python train.py --num_key_value_heads=2 --intermediate_size=768 --norm_place="pre" --norm_eps=1e-06 --bias="none" --init="uniform" --lr_head=0.00898 --decay_fraction=1.0 --max_seq_len=1024 --train_tokens=726100000
Each number is 500 + 50 x the weight over the matrix's rms, rounded and kept within 0 to 999. Layers, rows and columns count from 0. Numbers have three digits each.

# k: layer 3 attention key, 256x384, rms 0.0452, rows 124-127, columns 192-255
# q: layer 3 attention query, 256x384, rms 0.0448, rows 125-127, columns 192-255
# v: layer 3 attention value, 256x384, rms 0.0568, rows 0-96, columns 192-255
# o: layer 3 attention output (transposed), 256x384, rms 0.107, rows 0-95, columns 192-255
k124:529480438459505542489490496541532513496524476413484487443526560530477513558486471490500550478530513504511525521498511535502461518532520486543443423483529569522550505541506514385592504533521503
q125:439503483498516543501485517485514573512540492417479562521496536503517567523575500538533560497582481435420511524465434511411554497487563488519507528508595539524515480513504563567524508475559476
k125:474460476563441522532514520443559487552468491507507587430432494492389455534492547533436486465465447481483457470493479511525562543503512521503568459466494444477550520543523536454466487576484461
q126:501540534444515432466497580509495493483431519563492436508499442454529465529462448522440494525557481527541569456453574435500446472366434549498525518558518508469512491444544468484454328481503409
k126:469520538570521502536534527452502511446481548513535373463579538519478484571586476439403571587457452460502514608521484485550508523543511433496432565483577575489426537516569510522472511558533524
q127:506532535506503439528539566511559618468489395520503553427438556476501576497470467480508600603533503443480499551538521513487505457457527537497541531508449494450585468489513465487427473500523521
k127:533517434492488515407441531483482403449548509455488480554536447492448441558658500472440418445459438442424443410466434556547425533467486540453550434474572523414485593576444528509469476512480438
v0:434488589580537520502568473607553537498533508531435531553474475528569544478599490564409409553521506460508545521552513531576529495491549503501612540507604537410528465540506532483479419427504512
o0:471491553488437465424525504471453454472494478500483477456430503470511608484548466453550543484557395509614537461492515415483490388490517468467583470483481495550520527481621457443499442491517481
v1:548502433496537603558547542487523425467401458488447583523492547445525468478466444548483459454490433504543471505585564420460455511555484486456499544516411488465520455446491479472473482401571525
o1:544527570408641514526445467488427477520531476574563589539541523519443543539565603443464455486581477511467598511435522468590502626498492479570467477544424432527510499501501497548548457376538452
v2:432484548540513594595494436532467434593480518436363461362426547423524522546465417545420484539509549427465410481472435510462428513532369567542476466565475514560480562497612556505471561548457437
o2:502430434570626573487494430595426509452526489490510485528524526498455571476482604552525567528454545416550408520431427446416460517528569484494521565560459400540487479519527556577483318343545569
v3:472429544423530536418648429466486461470484540512504402481548558483580492528461499432583448588535480519393496393502454491531485526457413602474472531443515500456519614321455519515490528671481574
o3:492562480454406656439501586438530450509511543517429411534501517482407505541467544482404447618394506388465505556471497536403477541546424439517503491556416488558422555566534582461434468488609416
v4:603491501511421499497504545469488561548514477370505582465498526442560549463436459364480542453517481558573451469477442473459569498498505394429567502482560521565578404558585404573501598598418588
o4:483466566458453548495531490541502448420492505605478566453555493529444409565570495531570558463376568378481513509444551553523480515541466512424523539453477514494459525506466404487416584470519484
v5:533489561347583489468449467422478459566479563474444494493414469466584598574496538528615576578481466474523473432497576509609434493545442486485529428561530449455554524484496358572466635496600559
o5:458502485576401408532508457593420451542531486510450511518507566592432537443521529639415470470537467455397519464434546471528557501557586583405603524555462485450396374597444507530486495515592406
v6:471421416552471568483623544523427478553531506535501430509566554554470530476432429521442539564516476484563558582405582544575391466535527466417470588538533431477488510523424548470489509508495513
o6:449518526505509490532440474632470446571501399566542471467609521461352471495439451541465569521522513596454531460466448524549569428489504469445489475565554527496471466448499465480539457563527529
v7:442557457588447561520439499496526533511547522481562519473542509470414510415444387506530486574611518592538487527460518495464601443535511609513508618583448483516490455552468447503582451523497538
o7:510530447380519491538543665505539543515529422521552611433429533571421480481416495476564435477546479403507477561537423469477526504491467488515399430473486625510466485509497542523500577471497572
v8:487427422533431555504472453494485461445585469608582583574560501481456486486496479436587459563442458554518486552479536562451555478530540559624492599449464583417448478544557513532418440505613465
o8:570541475418484493412469469517544609515443572538491446506455504470435551486584617438325612475566523458545413417551415520427445590398427444523568485469632543463605446466601557501535506577559478
v9:422490388586549495452493387571518483461422502486566500534407455404495504541367442635543466444475534519486468477530588380610423475466437538484502479524431521549569424491463543436500439505476449
o9:637539573634587609539380506531527407544505661601503501439524472532524460595420515574485426524503409506401610439419400465439485536528399514458479549496491519481485394478591456500501466498486433
v10:566600384456519395501515501518506521551517454537524501589496598557577504407461535512499546448520497477501592475395509404528472534568394535567565452578424497458558492535450502466486507434599398
o10:561448520449454505612521444526465472484429507302469460418558423530459437631521489452460437546496421470483427504443488526545496385525502477446455517408524434389431435528467413477452505527502456
v11:449408549568511401378444536397504549432595469584488555556500490566476547469509494531502587564463428433538594493451395344499524545439485422395524442525448478467447486590483587402543556467532522
o11:537490478454497634647517359417489520443539519474503555468486416496435510535469518496503484527494542537575399529456510529464516543396483484458585501442424560541475552641620477580470502514503467
v12:546509448567506608462598494402595528563442615575534517540488469583533477439452557574662474526488621462437380538516626452456526547570500394445401403472575490498509537490563567588581421442586353
o12:432531529461430427489575553565501566564446517436423568387545486425471486392529570563410471420570453538603491470592406508557586464447601469570483481491455500526532647468527478604492476488515415
v13:502458479433491571421488500526488503498540494448499521546369515481446459547530522611557384485453545486553549552530566449531535478534560468584567447535654504431524546603455486459494572587436428
o13:617381590584450507494515467606565549537482374488542511407525560547485455457539592507417495437523454448536331518541460516447504445464540453475463531515496473392534549585476511492450512514574539
v14:499491483525586490580520528449454534395457497507460588482527412448503596533559483515483548500589507504545618440612586577493464524618536519485491500459533468512476541553508490515455496564522582
o14:575419544507386390408371484424593473529561494472605546418603502471583506462438491636454464575415532478555495548659557444486442529483558392458417543530546528496418462480585601553508404447498487
v15:515409474481514588442473524527473537490530504609585484587493434439480409529519413562592506505430457616507450531513559364581454514593507440526512454541456560500440488444450485525512455514568545
o15:491502532676448434468459506597455520620493561554399509539567461413501546542500436467528432491468400540433436400501597564439470567407542412391597559387509527481536401585567589464600455579470459
v16:518481534511491460540435488547552578513485569383509465564552479454494415460406446487597432513497433600495539573554490586527526455563431517391481579511493497582515457551543495449514483517562533
o16:484470536557431553462468590528415502402565389539515537426468423524524593419529451531432553475496578451515550426443454437568509472409574404569352461444514523463416489463464516611519497480488421
v17:454549462535460410507573481571447523569608508574516497513464346500507533538593512442391445518590455531481513360450460387544419597456469434573585458483493506516443520564573459390511439539551581
o17:383522539463499455513513459545471461494514509544404486455582474509515498530315351521567434575394503502611547565508539585473645461416532510520472504480489481522454469318425573502452538549506356
v18:512499502484445455524519465530494434536638442509423550481525477433463463529423543500417609430516550458437631558458460473450480519480545420429582493403503489393578484409439510540546425499440474
o18:478484446464437534382501634568423585592479538381501440481400462577509454515528389463580491574395497584512506534511405522523507484441474388514465466460544462486474547455373524475459481451458537
v19:449522472529525472455474551514525499385605539397541425554556469513539595474571429428367566503476476497371528440477514599478534575607523488476367553480458630466513530512508475602548479456442438
o19:496585540503453460555579479432478487486459618551448573462587381469437515565562419470486409519513481484503489469566458482525501445488445516489406409547575518536550449485531563504583458535452467
v20:521517453541534391474496433531476570518495519562542570473518572509511437546505515519558558568508563470461584526558388495562490579434514527609576516568515524512457342657439505561424511555506402
o20:689395450530474567554462517469449558405571479390465524544503513577404559410427568437571583427610514424439580397444507446461438436523432564382514405444536501452549550482450521432427560506417547
v21:505518564555482559518598508616385539584443440537499438419466429451550523565488428627537401518475510520507484372513479520543492492453403474416464573499536415575490592610429519550416524490496477
o21:435519373481472461514554542515546462542514505643471463451529552413333558508527452543549480542543499477528463554476542417474496514480549551533494471452480607516404460521565494478522396464454502
v22:430505582654564583396486479487543573425468537512440542445464525529500508498511481438440464590574500569507513492436531535569453512536443429497468490580473582399508491482580510498644483442572538
o22:528514479420479450608468490476550488539570469537448492446458511525506512549453493528452435493523478473495567496562435569537544629484458541517551532531354455552520524459469530541527551523519528
v23:472437434484571519528627435430444526443596584471544625473527475496612531482508462507563557444522605571505383490475555514441549484427417382489444554437573588455553394521489485491534465480459547
o23:531546560475521333435501516592478436448446492560556428610461519545481461438540603444435574502391520435427535518440474581560457516464500457572508565510447532451428551425548557614433446379409586
v24:498447539521550477491599543534379520458567480451512478558600547538492577564582486419542500568565551428536359585468504512578462481503537538483447525437444500589416487470383403557426522377591571
o24:510439467572400509549432453584495657551388503559470524490499365379344437514457579634508581454547465455414519515484452493600476527436451515358530373581570552507532484503465504462547471550526596
v25:586514544452550440555503428444512515402514499457496417603457466441605479511513435481433513533563537458413514522486481474589529544412624604494624535486537517615443527486495537480607487517558558
o25:445459400572377553613472523525519464448536475534626559534541526498442469387488478458532629458543421535440436480394503422448503506518349532453492363534473395555528519476417547523478452525549472
v26:488462523427456499493562471542505404449450615564424497417522523491523519493490538487543478440489582609552631538475522518531606547473422534593567516476509463500452459465497542550531470501486538
o26:482526659544464503461462474434479514475515450509405390517445569582584500485494574540433564585513593485540526521394485602435466540500512486493515502574557435488503447599462462540417517515560577
v27:407582407560486519494573516562424539462587500386420471581522517537410533494467602513494486539481491605420553542511565465428432459462579467488573493456425541469496543516539375633419363490451514
o27:389525578403481593394465477410428538483596534621479544550464478459477415567469497467574523529540443449527611416454515518619530499451521523582517530516481522557508556569524464400492526457517547
v28:444621546512489461545431491588439505481442418524543442405470509564522436541580437485451467525472590495479547491533438564454482509518482566394561496442416418597511355547497541481495461551574555
o28:553458471496514445591529477353581450519480528563468520521550487421554503626407544574588541584496542522489515581463648444565553476437606460577542481506594585489534529456485437482478504520441537
v29:572488554450476509700537447584472480597419458504455474477469419587527373581460470568389545445492555405568551502553461462470475460515517500532381559525589493452472413436529480459426528466515429
o29:542522469496514436465493469420608550552595435362528546606536552531633452512422511471512461581537452582530502615458488510554610651562574626569547550542483432514505469506421417471398489496455562
v30:469479481529461386459526495366511387557514570464523452404547504409536453486506500565441497386473502509481444506424481437412578544441524576491564469503607488494453497467489467473482422572493479
o30:551538452512544578369578491479433433567456562519551408526546556580411597474390508433540459490559432483638464515555404504538424493524412426439448484512509463501516467462477455596522515412463474
v31:442507497630555607493512432517428424430449513395490524599467443556459511549571514458468459608463530571513530499466523435458489573524524475401515531595541481591556591579487577480477590599460467
o31:485494446483522432466489506517395487435545522458435460605469537341535583445440494610476559480475470449526478559583461455551497527481500552512518528513437641509497475392535576600513531492481429
v32:614563502564401460449466434507398500395542414413442531495447499429501455505491456418433486475532608581505476528486510576633539576444498504546595497506513535491501476436496474552553397571580543
o32:487464543429440583593520497437407429506468465504545441471444501479572506436546591551447615605380481416542541495594524516489425361506465561454528520555433444455431459505519496464622480456399409
v33:482576525531514466614409535531558484400421460543489567451544496527468499579560544589407499436448448507530516496450427567527519414439499475527485477589450433475439536427557540450405525485469456
o33:472451446550554483420435487532475618527559493556607458608476509443573580470558612487515570537546395543488440472500446583562379575576420501542538470558508550415332410543481515476539492500545574
v34:460443567577528495525485454625553485467448576447509498519507388440529451551521478547395462462601444582503557525462568440509462492514509411492524536476468478410393555552421516581464475487489581
o34:572508571516536588443494502470478539533489460574492506404553541491496489508521427504553560501455501406497481541568515463447510525382540481569512425475575520504516420554537537538493551487559526
v35:418544391400401484424487457583465474459428604588537410546463539489514556504413538488462432493362510546444481505445525500467531457465487446529498552473506449544408349601446390584558461556539472
o35:457409384503463509534458486509472653544332509467416388439514472558494584572562512417455525525495445471520426471554408559621484538426442548575484573406565647382567412488475502485518456589466561
v36:481530487578531602502543444401501608509410496477476528539413577462547448566661570485450516556496520477603480576626573487474458548427411514423543536476443446479629619533435545451457420574510448
o36:554465592496568424468416492388530410408615516505488416543501461397550561394469504520463496529371522470535488418537427490459547510558536644455382541551523418433395569598582363520499526501576465
v37:584501484453474474480513459545497454541419396448378424521457435491476560452555543474562526435436483454614345487522395553413417415495519577568533536505508489491559526542406428576485467516514470
o37:455444546552519484491498581482557531494502563581493576492558517524530490433527547480517517350399467561510496443535583518561591458538528534452423493539597519459413502549492552575534565486546542
v38:498424492505517487462420695457569461512422425429438616480438379449517544548516534471582521522503607497578631656436526585511539524438538478502522441515563486479487567564543484458577539391441565
o38:661534409410552574639577419565473468533396536507516569506490420458409566555486415420450514486558449581450467404545504418626513521670487560487584445594594393472452521420631510561535410510471432
v39:512442437483520511476539392481504423539539533476546590421492460467531481485596505456559617479564545469538445481475595438436501503516434375432439441551472558497584493516467419491539478435494473
o39:482459545518445324601440481368495511452502412510499479561469494551495415479484533509422483538480538520512569557448511539534594523550446490474508577589493455481569460488452451508611496578566519
v40:412521586586493421508456632467429465402479537419528461379442540490450462531418456488519521484559546495526539385433330562456526382439488502343601491422502401595487592411547380448422512523425584
o40:453407390557432549515584428579480439548516611620614468464470494573442531549523495466444545464550470441531455579474529507476463365592521575473488488510483515561575498563465604547488566560544434
v41:456555441542475496556586480410529510481540432447495591500639537539504458562384496478411525515528465583457439487420591417475426487531543505501502401431430516477466441549589504514572475458437585
o41:558460488501407611578471442515457488416485456304505431537528490516567485488591402393511488493502628511583551526556502498457414612484523446451455604437593524431496430491465377582443519458522507
v42:586391501605448420483380508413517460420577496514429559341553544710546614526497521562504465453493459466435563534546523436514488585489559504503514565588516445548518528519573523454459483461568533
o42:455558445528468570523474585543604613452571558471558576440419539464467511499516485562512566602565435573422452458584426480512543423493516501573591495586541451501569461590503573503440511529551510
v43:472526424527442507480465432569530586563547596514420591508483511503440483473583551536481561509534621553557472445376506398595500641559451408511469427484391542420465501514577529532629496456509485
o43:490539515383547423473488509453506475433587478465462433446499415486632519491429358537492482465403503510586503542593442584467502408490543572597599570472490559540474522489462541468487437481460520
v44:548516471538490688557493512483608549557596561539613565498545518631525456455535550393527451583534514402495471457513521571510499483550490428375495523488544463438519627590539520414481482435570570
o44:568662557481453461443509568523601561465485421474376570465381581467500501441476459531557471511401483518401519569513474547546591509543512473525419493541507441463516478546450428535590459437489580
v45:486479543429502596440448535510477576550625535599463575555424556355602443421558483533521489532599531553411523533459447521598474580470498539646497376436479557515531467479477540569507539449382420
o45:507526487469520438518523477500528517496414526483563463486523451576471518485511525494450513432437430503517489386430510423362504452459543499427561473491521394464462454555507525367526506416573450
v46:530559509458460475551621416481475517534569539378429338584503429563511479599495385492472503505418533489503546444468409435484510508535432455505444460493579552568386434450477478529486516531522395
o46:492532578442443571426571532503564574477433390545452506536450408457497446478426577504443408570431571565521507452428481552616590507508582512449590645604486376556492474499461569454561451538530535
v47:527452610489454517520501535426564457508495550603400525491459419471569497528524586538605608580535488538543491437585533533538439452511465425479610463492530605478448417464483478482441538447505474
o47:465577534519481556506453505598490462583503510427521582515531563487460484547527486523278415497386516499488497533520530538556542454597492474443500440577497433599402512535605624510515575429568459
v48:521522425373489570437475497464470500496475545546550468447492477472598481584619586530456473487515481459387501535511459357526522570444467532481409580486453454433453540535520500492499541495503520
o48:413481440407527495522633534414462528505508443451481451536480503535409523476471612534446497430483550547517585545502514584546499479546435539514556487527442373481505493421431435432548457557535471
v49:502452451547594454465532494542523522492460529553457478535428449565529427536448494515492483521489548415407503538568507521551576430557476449577480531529430554550600513503612561509503564406419532
o49:517470542540505441545487548500564535501401480389475515466483495502478566553465545510524611472506567427537377462517459485532428466531434421501453475552598485501447458481480478589472423465461485
v50:481510560605472520428441578482383524551447478486622562402535469336510436534396504473391542421499583472508528449462437528458563455495496487519551577357378484572500557598534493608486455489517548
o50:537365463472496455518417467477544444456558627584503471555529517431400436540482547493410531506447383489413461465559569412523578471528529619453452523570560439515547514452502507424477509534504499
v51:473470513620487543425481490495600451514392485472513489439566441514432502515641575451383555561572485568552440571642476545578504527477549400536457614509479564474525496526485493502473399548478443
o51:520605542466457512512483470415486463518547457484436523530480566531535445493381499539500406541451481656353489488538408549456588577527450577555455496439481531522480482436518424481481566479484511
v52:571490534466494508360448592498349397453541520547421532519446484466541419442503533571464527447395480441440598464506399522491512588585612526591489565387508504487463549510419472499474555335559562
o52:523463463571552465471517556555585514549523510478410511652606464556490549605503519458585514519605481366448458544431534428440525635488478492441448469570522416542529402469475520536512392472496484
v53:630585514446431509522449474556403514431483463592509508460454426520586516584595542614531510439519461577514595452560514467451654520483439599431503487536481500441563491542483578549461547630504538
o53:511391664530520547630582375532539570554507483457456588473502459501575431431522536386493597495399509559495390509581513540428468484490491364494508591427585467588494495470507419579431521455531461
v54:435508538450497602512570532584596485438509577400470458604451487430604482527370486368505499577470457566487590493575574497428524380480375438477525390486498532587377535582534583429516474462385533
o54:547602532546451432517549517429500479539614446578494519467512517320668501525555340388533404444599550504465490489463499474580521629503511521498398645537548513455575448469556420529431526522484412
v55:520489442511604592479562451442540507496486470511487439558564593558492546556435644606451477437557554507460436494447415519499417556580531384492496516511424563471550575459448473448485554410527448
o55:425573491460480447531439546663558553561447485411463546509500461444478441542444471586432546489492452495521502494496485393550413501434603600574545444382499526476487472487493444619520507556479533
v56:556419469499443641449513529552513388468428546402499486497465500453521541459559466568502461561471463646414493443498569577503508453498526561542477495534499498558532514463544567513544457451509436
o56:525547534520601408482597526504581488545565553545571587473552459518489459570394569410519415433494481541433594583469554444537414538480423489570478432420545522584475486430438454525556488384494543
v57:500474541528436530371483486449531408569611523602468473639476488402504511522482545462457500529516509474500495428612505452429451503473472448492516487519455557516457468465464538489619498500487560
o57:458515397409571446516553436467571538415538564500488508412434575515454474639530417557441459532484530621549381522487530487509469495514473540614508444571540424472603596416424520414532613432602504
v58:521460490508405517579400524541560504585579465457482491523452520455458492479438562457403484483438668531446467445502558542588546505385496482482412420413482536463469528442429433469525454498436381
o58:525594553527514450539499509438454496592579497436511463485447571542481385508418511569553507498384502465584512539410618521528463471616489525402507590488493384547647536496477477494449469426463523
v59:560592482518548385497582414482497481537573584510511541554461519482497522527528607505484398473552566553461415450493621425576514505404532437510469599517512498502470495449447433572458430518491578
o59:447522496467544413473426557407444517555515540482458559416517586510517481519549463460424485517462507524489621512538473504556536457463527595463574427586546424412535529499475463402473514453542445
v60:551399542612557537573559464478555515518613432420507434609584504449546405541509449514511450562597629580476432572524548419566459504557549529557567525419451469530407489511444591479539555444458579
o60:513430546411519587452523420442412433538435440372490485424488497485512549550496422475464531597503489492559481407456486554403486510521487471493454462530521477579559428466563500437504578437466512
v61:477469489520496519546621606480494543559434511549387522497508473646626478664533545577498469439461444440427523554401459451571453615526548586463618595552479481502492450439565539450522610476560520
o61:466475668517460535519497446469595487490535559413549426454550501438502568501466536506429421490466526514585534541565418584554536397550505448421473322504503396467465484546469463486500468451488397
v62:437483563536447634562558413585416527455489452524527498548528571427500514476449420552526465566580518481361503503557498485506509504422527568431517449566488545489456521439542492470415468541538462
o62:562435572452498447548455580423506434468541456483516509478490460435454482593413495524474443503521552506479592447487424531547414684440458512580580429562415430512407442431677435324533475456368521
v63:515459629450459429575575521428503560491521453443511533558481455567493429550546489610526531454580511535492480556456487419508438546466465505547363515499565531545530458550428567423406575487455553
o63:539468450551581473483476453529379518479509438542541580505504470470513553540436497432529426633529503462424511452521433416463528632491488450447484571459530418545416403483577541483555522309521561
v64:496594557441473462527521565566469493460528485469497549435453465448555545502504542391495502369636468434475377447475408546462416572558554516536508534489506517523430606520520281527480441433544595
o64:489471447538338562624575556538456521475496542601541564434475510549436460487509467521476510531499567491491537579482475474479462534548425540441397450469492583489453454599482536454590518559543470
v65:484508488503499547537490470452492600466467521413511514450607496487540478447401443503437462546520508534516440455460467436579498514527607526525416498530450466552447540436477402400405448496496464
o65:581564469498416427521487515497510392589488436468513611422514489567512465593443447561553410523462511430551506516488474485460383535422463636522517535473500605464500509507512496541512508537512420
v66:489420507488469552493561529497570518582427493428601574508574479595462442412607504484544536583484535544456584482581506486561460410453549427534551539529558411434492491451512491420590422522509546
o66:439533445465480525407451518436519552532579466593451496570371521435560525540414480518521536496467478420488505513403557468420544507410500440449448507527461490569590559474471468502445599489559398
v67:439535522356534508450588478565544465461519617647507499453532437469450472439507620545618436557527481467472540498595563472447500579498405538548575523490546479532496418528616539495465477476513601
o67:424484541490560453492426552497486515507504451523469553498493546402494469528379561414486481522506516466443550452435475354495526566429518453386583534475480585429492476530454587603556594504516481
v68:387487517521542456423470385574476543496549482394556444457460436530529498552548536458460599495475504586523464482530548582531557546534412521452502365483507532470578426658560461512472476521517502
o68:530454467559468580645547420515526450434526578519526452582518580495478521534450557600459380520524484563511507546452491488560455574472512574477483537433523540470509496470439603455376531506435610
v69:456608438576534529476503485511435462414429488528546410520460537537474469457408488557453417412469561360498619430418517497525492457542574516421477410550413581510492603490373535542575527412472575
o69:427436612458498553577509553561637499483524597635547432498568462519499549515629331466441583519549552599445392371677328537606533563426455571551487521458586590509457366460412531526450518588518476
v70:478516432506471524434558536604577529519395550556443492480422489546615416536575474464468545586539466439589479529506466498432440442534507499503466534417585483634527578379514477388494508476424571
o70:460581493578522499457426510474509481486511445480630447445557525526461575537534571529477551581452434427558402464499520470454551476682561513422438523514461405588519541560544490567517436554508518
v71:563467442534560477473570483486470500501492465535531426532472500525526473544493409529397461479443495451523498527451536449465556441493545591394558511471483579485545495424430535481509512482510527
o71:558388552570492449554398505449510489511499451384559460448548503474422428551560531480449541472447559501532470493534415483461491564474544489425378437591462446507525468533437480587436590601548510
v72:380544448520530473591425430452508538462486597561585486527455462570540544574507530557472573495545512478573505532636435425441573473541504476496486616452537493418631541504468482492456559527552624
o72:500492546491544465333401540452519596489597592526442390500532461486552483613494530447560395537566527554351484512508368557553558529530548409467428458597521577564497485506604558573557497532577591
v73:580495504543552448473493508480405418546556441501363540435534507551468498623393491454564555465450478462439543528423513494450495550459404484521452481478411535501455505500526473527514477437459411
o73:463506540499568510483522415568457599538410554580471496474470492413423635576610513531464533515611490620471487508498393373552478530566476495559553420533536510469528529434474489378483498482546462
v74:512600601529537422441480483573534622489418479545424493520531588530510534603491616519551440439476622555461520433512542476590484460484449430572585515595530487462466487456539411512410542484440495
o74:462489462524476560541526424660419496520544441502462443576468578443551634462461474471494557472614373505428519534420559552476495464496512591501514449438477480455555490455547559481455501563459519
v75:535538472511522340455403541442516507500552546465494548480512556517525521460415543467521393415516534537511429456464487524433478489504527446505495546541462515550486511465435313548453501479495547
o75:498476504497427573480571432512425535471571498588524499479482483491573575496568401518482490526486497419458502476486513524550544412528496604487505560499381491411518497466504516541608528546490549
v76:479393470460485484451474498562533438447540523423517541529470369432569492479543419466527486534448495523450483542486614505488517513513554429453412500509459561518493531494472407561532489458448377
o76:506602610494435476548526508525465543527480469464523548535520514473547489507567427475503538479487394513532538496438435530571539526376522634463548535463411427440502478492444505526540495488583671
v77:590354471478495463529565521591508439500421518560432393527461557406424496445467432543515475561430529555453596625579478451524618519413600565486566513472406570481420551508428529466439582614524497
o77:464552498480656499547520446493500603567451469595495495484502486600456549582372631448592553525515428593550413554407455479508549588523451447499432472544611552653481478460476526554392395578534466
v78:549471498446512408445454418456489496505458634486461430465338525420477466485550505413513554494451458531439504472552557478439484484495457504586542413495489488525491582461484530554435482490527511
o78:497575551451508550438517484502383486520572501436474422547510559490432489406525459517456447520517595530519495420416457329451388540568504510461556631585464451456454496490466485467461444565529471
v79:397481497498562522592450480522587538514435538392456403500393464548521523527518535572564545501414521413543453433528489472521562474490547604560508526462556439610575478558585403427445489495561579
o79:579498492481418485410562394444545601533561537461487685490422469436512508466447518522474496484479584425435501515411510538514312382560391503498451364532515533589475572452433572491556559628481530
v80:437601480568421483391503582480493568533643408589559512521515450577602425452513445561572471473459461439392514493468464399481550505463567489452509513456589430561565460522604505524459531440424515
o80:496500575547539524484600486358568568472434530409533503532569528606462561575421424399524578425512456473515495533402514483477553639512479493615406544460511406513548531556435604391540458424514510
v81:574421444525346589533516558511583541517625398554566570434472482513571516362491486456548525561442482510591380575441471529377535450478403528470508516529506541491461563504514509466554492516482522
o81:492616477570466517465449489422491483487450589446554506533529430590454509561597410515436476407510593487405495453507579486528470539430447513491502514570516495469480556482568547420481489500484452
v82:531532498499457484532538484590451533580529503574550568443467542450538528557486463382485525523574390481455486537536549532540556554417502494501585408465561505493593550523479455496623583394529515
o82:596526511511603503468528534550571550548502442486541503504519485546376484513547450518536387454456554520473538515397502481552605598525538531517484519531516529543398603522467596427442487568472451
v83:605513401493472541585580502478559478477630481593535410414568589508425514576536495462490423571499494521580513514581413473580561508438610511506585558530535426486388506478507576540464502587436417
o83:441496521428495442462426543574474443568442362436574453500491350555513572480441502497462531543604549482453495412470432605487454556505349537427529407469532496472492506603465505503508564480460567
v84:588557469501541454449499579470526529398505499474485524516463459552432528432432540424433464476476608517465510476470404424454478427472388571487569447573503489535539550594501484490495461611463543
o84:409361565510443520484423506543387494426538464469488462569483561446530597541467456526491482444516465500464434504574563510546499527559489499495489461458523547504559492492464523475516549482507512
v85:579483537558462475451615546592620519591521388502565361496410498506528447561590548410588422422433575381654443530486521463440528467407461471474536475469387494498444469452528399489627529542506561
o85:545433457477443505593499436586489436494511545507476450452520361606420543502573531565600529520424461515471396456589472506534586420521386481471406517597509441506454653543516542506499425536537426
v86:545526535579535474396557508569449475514465567486491545438400567486426459634537555543453530430517451516486540543468497551521540493476475542535543487548469566456423526397560550489420549543437558
o86:509469476476523478480547547394473481516479541644460376546508388367412565614508521677388499581454496422406526488539556510396528511654416527612418509521594502467536491489486517544392495448570535
v87:507542455428489557516469378606464515560491461434571499476550604450522492468512588392531532496511511402543560581578490416448465441501532517472481488503506397462485437561500547478529702462433492
o87:469552585549529524537462490420495489491498507434507442449405468453492534509447460496562467494491563581512449522491449430504545500552518539430544466440361609440568543472471491436498502503534473
v88:540480416499460398471559532474510540442402506549479592449423537527542339488572417425484426571522440461540531479582548490467494424525542365520538489492499582506437459548496634482505486452461413
o88:590499539466463477522481393443495533378539507401542457460611479422472590430530610483388540422523517548425458533622415369525410460463471606545477466498428490556511673512521460500462565607531406
v89:516503637498541405489527521345481442571535510557605476477550485474444486461540402324510508498527535632437367559542523485572498466507540499468589512509593358501477534532430407350495493459482505
o89:517507525383549589487504589503455511509523432448458526613445567460478564376443436507602521474520583479532558533478433563469476464461584532458539405334354498555467612393495553449550606424458377
v90:425503443553591645374558482533472450571454532473497480533452525475440519518586484574446450480532464378465471454572476510465486526486483563557573530564455517526521456450485538550490401476495542
o90:572462500452517481542650544575545592583451393575506563492528551496590439498515560507618454537492485512502503450509577472493462387506494466555505588614526540385471486438438562478550455448574532
v91:496572513580434446537527488437463503448454496565454448455403531487511486471489468499464411493512517555462525467613518508534451434499351486516469517510503534554520393587458502490528489547451535
o91:538593531455555509593494458429435493484473533594503445488516506497490529537387469445517408541512401542488547457500502477547499491469520496569426552444453550425587495491412486393578572368472438
v92:428476566427456494529488496392474446507557449432483446508549442528453501400519541585508483563468416523622391447562572576492519435541481485466432522562462435467472519547509578587638524578575450
o92:597502487500453644528592569454441387424446513444466573548469558507464433549574516574512610498424487402456522481548539517625368477476445531491603492488443473506406438516463445392435517476450461
v93:415579441539591481579544520535480465566620567470471491482495589456570462511384550539490435506378550482420500543498331395543599495470461490420491594628544464514497573607527415512570569471435466
o93:571369450491526569527602476621487469578410481501589526461389492626381512424606472476497513417484548514460597452556516582426465421598547561529500448433524493489670606527445629546496455455509564
v94:554569527529566434405508617562570470561524603557408523454469462433554496480494497580490591534507580470368524562418541497501546571418580462536567517507548517588488503513467490636529466486431456
o94:529505380483441508543659487493529551424499444518479473475550479531528550488536514370535529493478522447493456416618525454477526437501478532525448460527555500477561566553430573517489532543481523
v95:543438563521406498644473497525511463479507403473526446509573515521467577474483492433393427581474491480472562528580503532458439420461441461537554539478507491482420494433453465569471594572528538
o95:507621385538608461471449569537513535487533508572513456547530518509486457421444569498567464537405479493482458535547558499553496665483627439458599522573490564438508575404543444441526434536523472
v96:485432427506551463395501484421542459459526581439586611510444532453559482423519454400531446470578518479458520488581409599510579505483475461486470555512554545566520513468440478495558574521465484